From a checkpoint of a small transformer trained on Wikipedia: rotary positions.
Each number is 500 + 50 x the weight over the matrix's rms, rounded and kept within 0 to 999. Layers, rows and columns count from 0. Numbers have three digits each.

# down: layer 4 MLP down (transposed), 640x160, rms 0.225, rows 171-208, columns 0-79
# up: layer 4 MLP up, 640x160, rms 0.259, rows 172-209, columns 0-79
down171:459544446488496554427500556461581611576490522462457453607447518523536589461440483481541493521455555376444586480414446493568535490530449393628418465454512495420507477575486409452520488488484503485434480550467563572546552588516512504475470520
up172:547461465527508421430535509494445522489558577548414502498553478462408476468518490507383510529475536483473471416508504476453597589507475481408437503454480464456537428561459475381502493496368532560536459442473518401575499491466544466539522496
down172:422532543524540431529462560507580458443564531558590440525500458485504539493450376465494501490528475480519494454534481497437530527438492406512454484524456502552564526609525540503546541509524439469581621551576414541575426462461506519498475560
up173:536542490550434582422450535543488490483493467443526470449510412507467430476463498486427462547533635522470362448490554478489490480537506445463464523494562532567542535507472551505610497366399497493630565427459547493502482503551550552604461536
down173:562510573546540562467603563500595481419499384524434558536537549551454532493490459516404467482410494527489534472598404491480502490530492491524385491418587444496451497556511593451561488492533516518491570544546537392498428597492513515558437493
up174:479507467591445478551489557512511522468550439458504538529506471592573561476437456568466448486473402536565451508363477455335480504445521471383553475535520536519416502448464538503531580399432517410460570549493498472462571453594510523417542506
down174:508624554568494498558493530484450422567500515448457550508421416505448448449391509487528622524562590515425545503420464518528546534606482450459640500502445501476480460417488536516532544390491473492490394447453479497548665407554448484474470516
up175:558539508456588502472514560523482520522459516508587569531485583543524538517492504542483474551532502511495544530392511514462517490518494485558394510537455546510419531392459554597428439508590502483561458495512430517486527513477533500570528517
down175:467468479503487558508501535437510441464470549439493496642501505400542428487529505454569491563500538422557556478539619444525455509488454491581432574521526493486477559525543432428491574483470486556486554565568501532503500474504501518536534526
up176:385437457534470534556519421583458468515455489529554472477492488487520480545538504456421421507532456507534529454482405496460481447545426523513471377529500500528484442463430482478493522455458458566527517496500500541502451457522511491429664535
down176:537624587472504494516545488525512518474463543476542563542592511457408599487539420509447474436527507456518503505455525448421505525420384488463492513466595403466561496520457522474555670496464419382451467579502442412477477574521490575490545529
up177:519457521539498502527477486501459470467517528442552473600444490457419408558513491482563512521417570480447478536371407493491428435543445413476493474610437542566480576526494572427525441433425511526424384524537536489587502558571505433440453574
down177:457403449496416523623455501494458540422452447634420523628481585371424614496557535514572442539485529551518531473531465453458477498526546412553492524598512500514492488427417468460526398479503469448553562401512458560592522460491498512553416540
up178:501535530535512568507429402580524552548586496494525519406430515555555535528512544601483567556498453507421466567462540544543520510561499517561522478448561482520521518508461470480503532528603616546535506447481555595397541536501550510525529460
down178:472540470472512418468551543419514436507426484562522474541519553421430469419524397481497496501534533541579506470530545504498507535488529441372438540544462480559516495504443439494524469528501414440555455542496471445546491430507482528560499530
up179:472480416463484562537585507512480480449478513578563461518411417595582540519572539546433458481569469500486463557536483456436589505546506640495510481461500528492546587508531534421477470591495461529383508492438414462529440495421488519518486580
down179:476492497437487464481511534428566516541540496572454473502475557431492512533520474555530549425507517374536432475474552448485537451438583553514465566536540448596505508524524565391474544457606430441530397486478514574592445542559530428534502566
up180:523554481516426568462442431460516505533607476555501501505426590511502522526473453570447537529506565518452494464500529574444571445454456497453470513504560526461431456588434473564471586447486456442536469515513444395354508581535508603560560477
down180:565535426529491521474502554500575510606563508519524489463485517538481467548519528498498557474520539490553441577438465502536571449497517435552558568489573572474513524537397512581453466494507500615457465462446603492466495383609527558446401493
up181:492457498446471519584432471465393554559527502494540520447514621537474548474476446536480484452480472558509418508455479598464459440517601499490547512558466494437516447551538473436545499450500523518540548531355443556513508533402538574539514464
down181:579476434496470517442483525460461442497510488584532508544502472530592484442547454486587476521534474523498424477500489402539536482566536496525518480573523464457481342510468502549440477521642461589415502493451537574485444510512475490549435458
up182:527480578496481466560500475453429501543503506544558574544498423537432484536493543564558573521431492571528608514500492499546477498478501475462481563487471544504478493494464515504541504531470591461529429457370477508537527481487414547446569486
down182:449478473479545507436547476453561524413492543482342493469568445455405390497525467404440573533499500528420527501474570456543464560468430463437478565461519485463423528393516594472438530558537468554559462551517574558529496443484519465474457483
up183:486579555517497530520491535481528517498462407502489505480544445458410531506485355514625559464574522464562425477401492493427461512493509468563455582460397453500506503486507577530452485504430529492494558547546526379558441520583477434393534488
down183:495535534462502499414479553563519466516422533557501470542632441446499550544435478476540508527519475533587421461478507508508515451548452434519489387543511448519528457569538453429478498422454410458499523503501442504500487472550436411400448465
up184:443531461492455495458546452464539526490538532470437399566471460513492590560438483444566500548454443514505562525529531525452488506461519537539440524518441522547486547491415414568502506508505515465528429510545397528512495506558460473603475499
down184:583518503494506515494473540575493471471520480526500530382549486464505490386489477494446525374532555509470522501477427482491543491589466502529632504430559496416529514470598535510583527438458475562486512495473531474430482537439537518460481534
up185:533553537645492488496476441473458514420514530437515522466537452425488483481480482383546532528490580479584563558496442400499525547495493552493538595519546509465602561481547496495512504518430504502515500536593535512471536563491499485516497513
down185:545454527519542506535448645528443469529494585527571409488439512489480538535544610423489524472583472428486473432467460555536521574563441568526583550585560518600443494484475544449552492566492585547569401561570457548522574528553506517464586560
up186:454587453540563449464469499452603457590599598513479466466463442510553482375365566444649494563464459592586592497576600553496457518567638558400515510486366628539397425437384496493518498496456492506579539485500540485544327410436391574538511582
down186:552392542477564528450506462513535501450524415543565512575494495498531468510522539534420490466472512454514463587432492536523516469513552510573519502435592546488530580537546533584442499446539449582531554522523538511456563553476509463540477524
up187:435505536523540485503520578545571475482519528479480501500514480546563501483458531562533516484560533539594504454537419529406484462450531474572464570501436475550425522528432429486405608537483505430512528499455563534461530457480520590468538525
down187:452454445492476515514544563492460495562485460530524478517426441534521448571632574521553486372503445556456534425539466502479472508514492412550615438559482505487414547530482402488526451599419570506538474494522517536453503507499460542537451482
up188:503456476467464495523557526480513465442518491474504534486504466497488577513499557520413428487527468497443472504446556478524543466478586452565527499519517505448457456448557501435470456508518438467493563515476404486559434508498499468468496477
down188:568539491418511446486542538482500504604458508439482475525458411491464558505556538511536554555527401490526510472446499414512563511466453363579524476552579592475572444467465511514539499489439445485466533591437468388570425469486407536393384602
up189:478561495463493484500584494439494597540557514561531542453483433503499515459375540496627470463555552561478549467542514496514538463481453455510454673513470469516561604548449467474569514489486513404506502503442494372510411538491554494498516527
down189:531569432530500507528554442557491548589554540466444489477443511468519504522487569444519510505468499453563595477520464555537522455570535677513556431660582438482651529429505490278481484537399499534568600411484552538468540581623557425510485484
up190:528443516476480532469544455546573544562478445541500515503529484471520471553524563480536403512469481516450432444485481450394493505470556513557489446542474454409491570418612419396495434400572516481444480455555498466445495494527495562365585455
down190:528530442586568519504485434399483552412381476527573439514399504559538460525627476636565508579518508522459499396396479442477441478520465490450429573567551573509519524567537527491498575527477562534511537501667488465548614548542488535545547484
up191:488522472475627532400462489584587449540521493560486564473516417474529476582508552519515454441542449464495410419524466493521535551433469553422409552495546514495492475413579557476532456535520425581539402519497464577525438521471503510464463572
down191:480530502474497489563484484440486516483482401467543563474452540592471486358502461511552457457480477444459511511531427500506423564520468454447496550551476468420533464501436447463453459569529526512443525523496497515473549463571457485530448419
up192:523423540455492505438527429535442427541591519443562576508573497514413503529585489491553470565367454497473444466554526488443494526500501530409533585495476499475533528489502417472497465520511534475411557421579476494474479513571540458579435392
down192:455560454507475569430445487485430448477519531527503473522479475549573534468511465530507503509463558541496501562567452558581501527479557517484469486523629506384519454528470501633595454525493579499519457546532622574519507540528490475551457505
up193:438397557562514459421480533529479546562510442490501508381549430452438436438563532415502459567531495454534506515531449463507492496553479428575444513470504504465443460488564528520558507511412515521509454471475421492494593469520456481527505476
down193:466541491493505505510489432490574507503596476484475459586445485533511524592550509575434468443505492486495453507360489539481507550562561563491480470567463577498491500462485545392486510491481446440532514525510555534460373612517550434475433390
up194:498515475547512542518501492473497611585585476433482489503539463491518436454481473562480435544604485638449504451505462543516574501493530429450493442520500491540536446497435430495520478534548409569406447451578507490464544462561511454464425477
down194:513447551500504517444490499530538442468500477544478469430440530550475511556439505501562446463459507376553439508491470445519526429505517605578513567518543471499520591456529499393497459496490496513594567525508468567514520518487546498539490516
up195:497610460541497558507531456448498506556580535491560404472501428471417388542439591485536573495573461479458510624419469543463495486609524561531482479532453529521560497646508525478516465429410554483493342529385471483548485560491464526483551512
down195:500501542539477604465583583592528525571557487445387539454510512453535475457395447465507603451576460457534522475513527435518492497519548523511525466453383499460455480472517611452500503470533450571555554472551499476395514497502475561504604441
up196:524522498549458535472543370495451567546519476441428460522503552487492569488525437471468590534557602504555593358512400429536506482482490506543487488489528481401536522560471434529525482568398489618506546490519473556552483508471419459564517496
down196:511518520565492494555563513515541456479519540541516522490598484517502366450498550516570520533533590476499457538533520534555470529487516516446366479435498535539504479453509430549416528401500446489447463515459498495496571507521503490501475506
up197:447515548631485483559603454480553510562525495469549526494527551587471539540524452509511490528471503535528516492472488517561467511595550532516414559520434511521531575507405534439536406462468499527564517512444459532505494462517530454434545517
down197:497443493414538440473410415567475556447432583559490529469425500485500461548379490478531558557578484554403488521547460442558492522513489489496543486482570462505428438544511519533531475513444492459555418509502473490401538428450478550537468528
up198:472555515450502459507441498465439612505500595475462415499526525446439460554481487572575570513505445497532539460487435425415549471521470597471487420477466539522460387414430490514519548493563508402460414389443522533500562530585510463459473453
down198:577463438531481456512477457528495460485458504525438506493508454470486507531529442579505428425530552449497470438543524511512516507524470521581463557534464522486568558612505545559616554437514570577378509571532512482495564455462470487512451475
up199:530491510554422398452474500490415400515465547583509519516587417479455534510476568607471472437439545497512479487486475543532509531540559531535555561496496515492502518475539482580472506502448544491509575458556464564594456555536545557549441457
down199:436442470524409490436492488510609485522459474569471483584466582542400480486487356554564541576403455497540495600524509534496432496554535599443512532496485465528505472562513480476489511419479369506460512485511576536387465618526510494562400503
up200:515402480481472457418452457601462466507514556420576492580514501522491421539565520491486492465615633476553542511524541536474534430527522559501420464464450499407446398529487495590455459593509554564542554467465525507541467482503561498503513488
down200:523597486545460596437527342513526493496562542512419514502487529519437510488512483445474432413431453572488400597581472416510508384547616431454531572512567501441528474506484410578465470522544463534555509512596497482441514412544600519476549505
up201:551531507549595478433569632448551584499499496499516553468544504550513484470508510467561598547550504571467441488498437487458493531557472469511440507481490492376550447495335619483510573482597484518508462517585425502495524500498416508449502488
down201:419431452448510485547445469450499435606443474504495492513506568485467478487521518565492491465452536416512586463527507509564494555467519484474495604507530448592527516505481455550506367500505479483459477436484601542493486503543550509516587443
up202:596592467507479451491448524562473580437487548474502450443496488528556501462553467421500552606376378475562502496377570443391592452556408575485504619451483502490518476540386470601457580414483473481549569516499471457467478497455483613497514498
down202:477503485481507452457557436540412539461540423569528452575547465458496410480514532476467566645514499510588474576448506447510550522529541577494600546391512523533408436505609414531524441451495524487482516641529435366558434440502463585498441547
up203:429527427422583479504543500523499440432454517467511550467420474540585479540453531483531566450485514520605411529435530511575495489556497521505432426522575549500447524476526515561538543505480586426550543506470566556522525474506580612469467490
down203:528469562488535553458606459565648552399447491522564515516516635682454616540482506549472574518434520507490459470534478564604464437474536501527385481445474559500538446576438411465515516498518453503518522466531486528486515541547458442589443507
up204:512491467467425540459516440474497438513564523464518412529455494519502591450488473470390487505509541488467456512568531478481545451495546383579500537493476471526477513455475412491536570541478470425419581498491511563468515421451505497470528571
down204:525475509431528409443509590517408564482455551506453472504445548462475517527495473454513629582467483514450526549441570527500568558512517527541517582480559500567459491506535513492524537575439623536500447587519490462560430455440505537531507490
up205:498487476562522562515510428450527531506532460629553517525506528525436515616397514462461478508502607548514547440478596544431478414532583508547508432449489501482477521497445475527494556474451430578409481543453449532562466537534433456544423538
down205:542525460473508460512528587402564449430472527460485561555549454529529490544501624565459489611478472480488508439494467471518487470522463420461472514476441610533518423457452539595472497549514574549503443589505564462556496510449477518588533482
up206:459496527453563432535422510570568484448539566559432527464414628526520500373512419563407502502469476542546544453480453552429502595490381490518390393577482528420571451554451400478529515537476398552456535420501530415469417396480452504573500661
down206:493546488516533532540531438444514492498431425457473535504598456462544536504486523430587465531441580498499500537570504482544508473524494505430547631520507460501431457463451540539480554472530546443515498556530490558526546521567549479477517427
up207:496452505523472546488456475470544542436431493377531529449565522521391572459569511430451522519435548571442437483458494626509470506519502528498410528423520372546529592500508461473527487483516504536487512546527481405533523518528419405451524463
down207:537559432464580431562505532540612516523503469544497508544441585480545445538447433535478501452561486502500590547521527506557511467547583478451590540603589531544542559535544480538451451464543528469579373521462472525423510496515525535475560513
up208:558580513465520469404507470552466548464476533489544566558608428501493476487473540530420467498479435442508539529480469516480515419483603457403549481386533575434490504486504344531457460418503484511458526508502489460550483478556506466484502540
down208:445447468426524495553450439564472503559566372487454432519445570434399533495461555495515534451473470549585540538536510470409527542495516537501456401486574489568544484526366554496524497560479557441490485433501427534455489490498525519454422517
up209:481487389473450568474517540491515520479552483565575517399521528505525527517495508502429571501426483511450549509527562497505466503557465475533514479392481549535551439541423455476503572468548420457543568495506540432512509535507577520506525410